python train.py --num_hidden_layers=20 --norm_place="pre" --init_std_up=0.0801 --lr_mult_o=0.949 --warmup_steps=200 --batch_tokens=32768 --doc_mask=true
Each number is 500 + 25 x the weight over its row's rms, rounded and kept within 0 to 999. Layers, rows and columns count from 0. Numbers have three digits each. The size before them is the row's rms in percent of the matrix's.

# layer 9 MLP down, 128x192, rms 0.0802, rows 0-14, columns 0-191
102:515542501520506476483492513473499497481542494508503530475516560474483516467480529478516472468487466510484498530478510548478512516502503519507502501496502500540492455525529450505544506496487471512493502520520502470539509492496475518469515535508493550441507524537449503531527511479563559527446509496526481483509510505476563515490493500490519513473513515496485513523476510530531468463486477480491496503500504498520481489493521508523545502546491520510487475494506486493462539499487463487558536530522472535460528528526459521492490488457513480502501496493451486535439489489478473482
095:512493550493502506488518466494504477525529534487465454507501487527475524490467513489516510521499548542483531510531511464502499539461506534532490517485496504479506522506488466486529475510457519438521476510496503552476509510530509504473518501443466529496493429507514455497501520524476472509520492469495520494453487498560492486488507492487507525502512554525506514501513557470475458494521468457508502499552496512449576473504521551524542514496477491497484532527525500512477490489506485526536542509521519484497540486536500519475495508497503501510493507505513500498547491483506511465
098:510483487484539496466531481511468516490566527477476516500478521480508503481502512497503532507508466520478482520465536541496517485511488498496537491515519501474485532506504499478508491495533503486529448488504471520454484536500531497490546473536524541503519497500494460502506461488481524432505485469479487489521438481452487518487495531497535515531513526482540459510532534507468446505500473488506535495489475451505511537507483482481512479487460491460534506487517495482517540479550532490433469504552511506492459507520479463488504491547453509490490501459496490515504527525499476519
104:494496470519488533475525485478512484477488503492491534479490491483479512501490485531466482515480536482525545519532511474494469528522556538502503478502439519469519492507486481515458523440519519521496506471486461528516485461455478532508512471491479469477512492543512538547477485529472452478531468484461517491488482499445487504444488500501480555458516518514515503479511518537467459535525496514495463519509491456504491468508561475524455486479514477536498508517485480521534493532473518519512522501533532487498479468527469523521494475480494538509490491502491499510511485460520508540
100:502486551535500511468536528527529503488547478521483486530498515478501503516477451542475485501533484543472505525476465471526533510543514518467513467454504496471454478490486475433497493533492502469512560539493525494503475514515524503486483538503519505470503462497503493478486472482515503466514486493508487449549475482465543527506527476487471512508504490470526504474524477496552487521491504475488492509495464517557535530438506475475453516470465536494540501513479501536497476488527515473518504481525529516511531514462503500522477501483504512487522492504472463524490474464496521517
100:501493483488495469486506539473492489516504480521529509464506493509441529487528530532498495495510505496483505480516482512512487542494541463457515515498474474544500544504498525484514562551458517458431505494530490522488479454544461555530544470502485523544493522528442495451505521483495457532496467477534480508489488505495511461479465550482489507502490539503462473487504511500490494500491490506550492500442508505511489510487502540544507536541500461510432514491496509475484481521504521552494526510497489478529500504500488502506495480500493470468503520491479505490515510513506493540
094:489545437514477514511525469476459458484517495512484496504517469523506513500517501502501478544474496500488500488555474489498472485505493494489472508493491529538520465542502492494489514460539465531514461462486526489516486507508525496522475493496489490522520508510466538521479527521527514508504505456496472468495464471466468504468499525514544500497457521548496445508486519511494439504502496483495491477496469499522543497413531515482498485526524488495497516540497491461505517483457504495490478483475517485489475532508453521544539504518463544488480518496511426490475452492512503464
094:509479537504517533492509482487532529476522523489453488513509496499512499502443482488491475513518442478510507510514510509511456511519485506525495537496496472508494510491467522499528477473481496503516480507475498491513473477449492512522497487477495564559504500545493470499498496518470490455486546512455535467532468494509464484500495531498488525483480479506463440470461493498483513541461550502555478518481503515462484452493488496510459478474527490536535505481503463488531425476502533510523449521553535500475494478482466520516486498497492459463504507490507476493484497454510504504
108:518488494456542444470548548497486481514464514475469518474523462496478458472492443499487505484508501526541521511459508509491459491545486481474478468477513477480486514492525536500484503480503497517488513507493501515537522505465458475518498560475522492525479488533496500528501471504499487462456508487512542517551491468527507490510509491502491511511492496446519549533482504502506534517505473464478519515521498504511562511533465503521521494523504516539519441491474483472533539477548476496459548503492517504510495459481484495488534511521509523466510517529489484522512458506485524453
104:506510474544472499474486490498476490491515517526511485526499441486486512471506465452457478480485516483527484503537511466466458495481524502491497527491458522471516491492500476486533502496534471471469476517531496499536538492501507475474491493504477480494533470512490498474476493513494460461527503550518518535491519491495470459479505486479512529529497482515481507496521457515506442494531455455508509506541506480467469480454503519459479478526510538477487459500543497549540523521492473509511513470491487497465508506471458483534469513499460479484519448535498519520549559493541509477
102:449550472501532489512483528501521468478471479494546518483469506526541463504506532510528514505503508480482462506480497518511480497535485509506526460482448499530483512452485539503542508515481488517503519527515449488476449458479529511545529468486478561495529551504517515481506502436489501508515507503469462480505511523513506487487507485488504529466496491510519510507507465476495477549485460481541506502470550509524514517500537495486499497510482504533505511503522505551467471532477528515498475492493509522542508452550515480565506514468515519529494482469485483496464463470478497498
092:486517511475494485553466467497481470528503465517511496500494490447507531502491509480515540484534509533498463507452497491482480523497492518514484464468497491487506477476499487489501446518432463481503526471520522437535478526485505537536491466468544516495480506515465552525511494512497471547528486480532516518503523506516491514530528461454508496478486502485530487506507552547495465490508500461516493521470484517451492467479477498517494512507477508530474466511503517541513465550507477492486541487515477511510502501517525475466522502530520490551516522516440537524481524500458502485
102:524496494517553487488507469466479488502506497526526527521501476495529527506472529501484512546488495502516468486496499506499480460524500469502520514520451490499480537490473463492522487493435480503510508542500507473468483493503496529538472511511491512489490526504480508511506493456485507520501515516473475471501544539498497467543502526472511494516444479527567480498508517497513509504525488502501471555477519515531551432481480552516510527472475495516499478489491504480506508528456488493537532453478436524473467563502465461547511468496532526528488495511507489537490477449496505507
106:527535517501500503501518494474513471534534524490502500475532458461532499508514472506493507537541531539521455491508529488505516508470510495504514472473516527517488539501492515452477516486495489568483562499497558461502493522459519491491509511470534468509479495480495529504494491565463532477495512520482549503505484480531487463450519457518517476521508505492512518460564534472503530494522491505471508525494523492471527504465505544530536497471533520493487481497513494489539483519509466482513500468544518519513497532491496496525465518492547453497557521504514510503481514471508525462
099:455540528535472493484498478524521486484514519531530513543508487482539480493505520491511488478518519478502518495486507518532504502503507448487523517502482465527475510537488487454479487481518523530537484518458524528516510478557489472489464507487500496460483509544535483511496513473449473528472507521529491446509485527491515511558503517513503468468474503481489467473492449520541530530488515524488484514518498525491496553538523471476472459454536442545513518524494490531489498512479495501525501522498472495444539496495504547495466472509510483495493461486506493525515514469494436478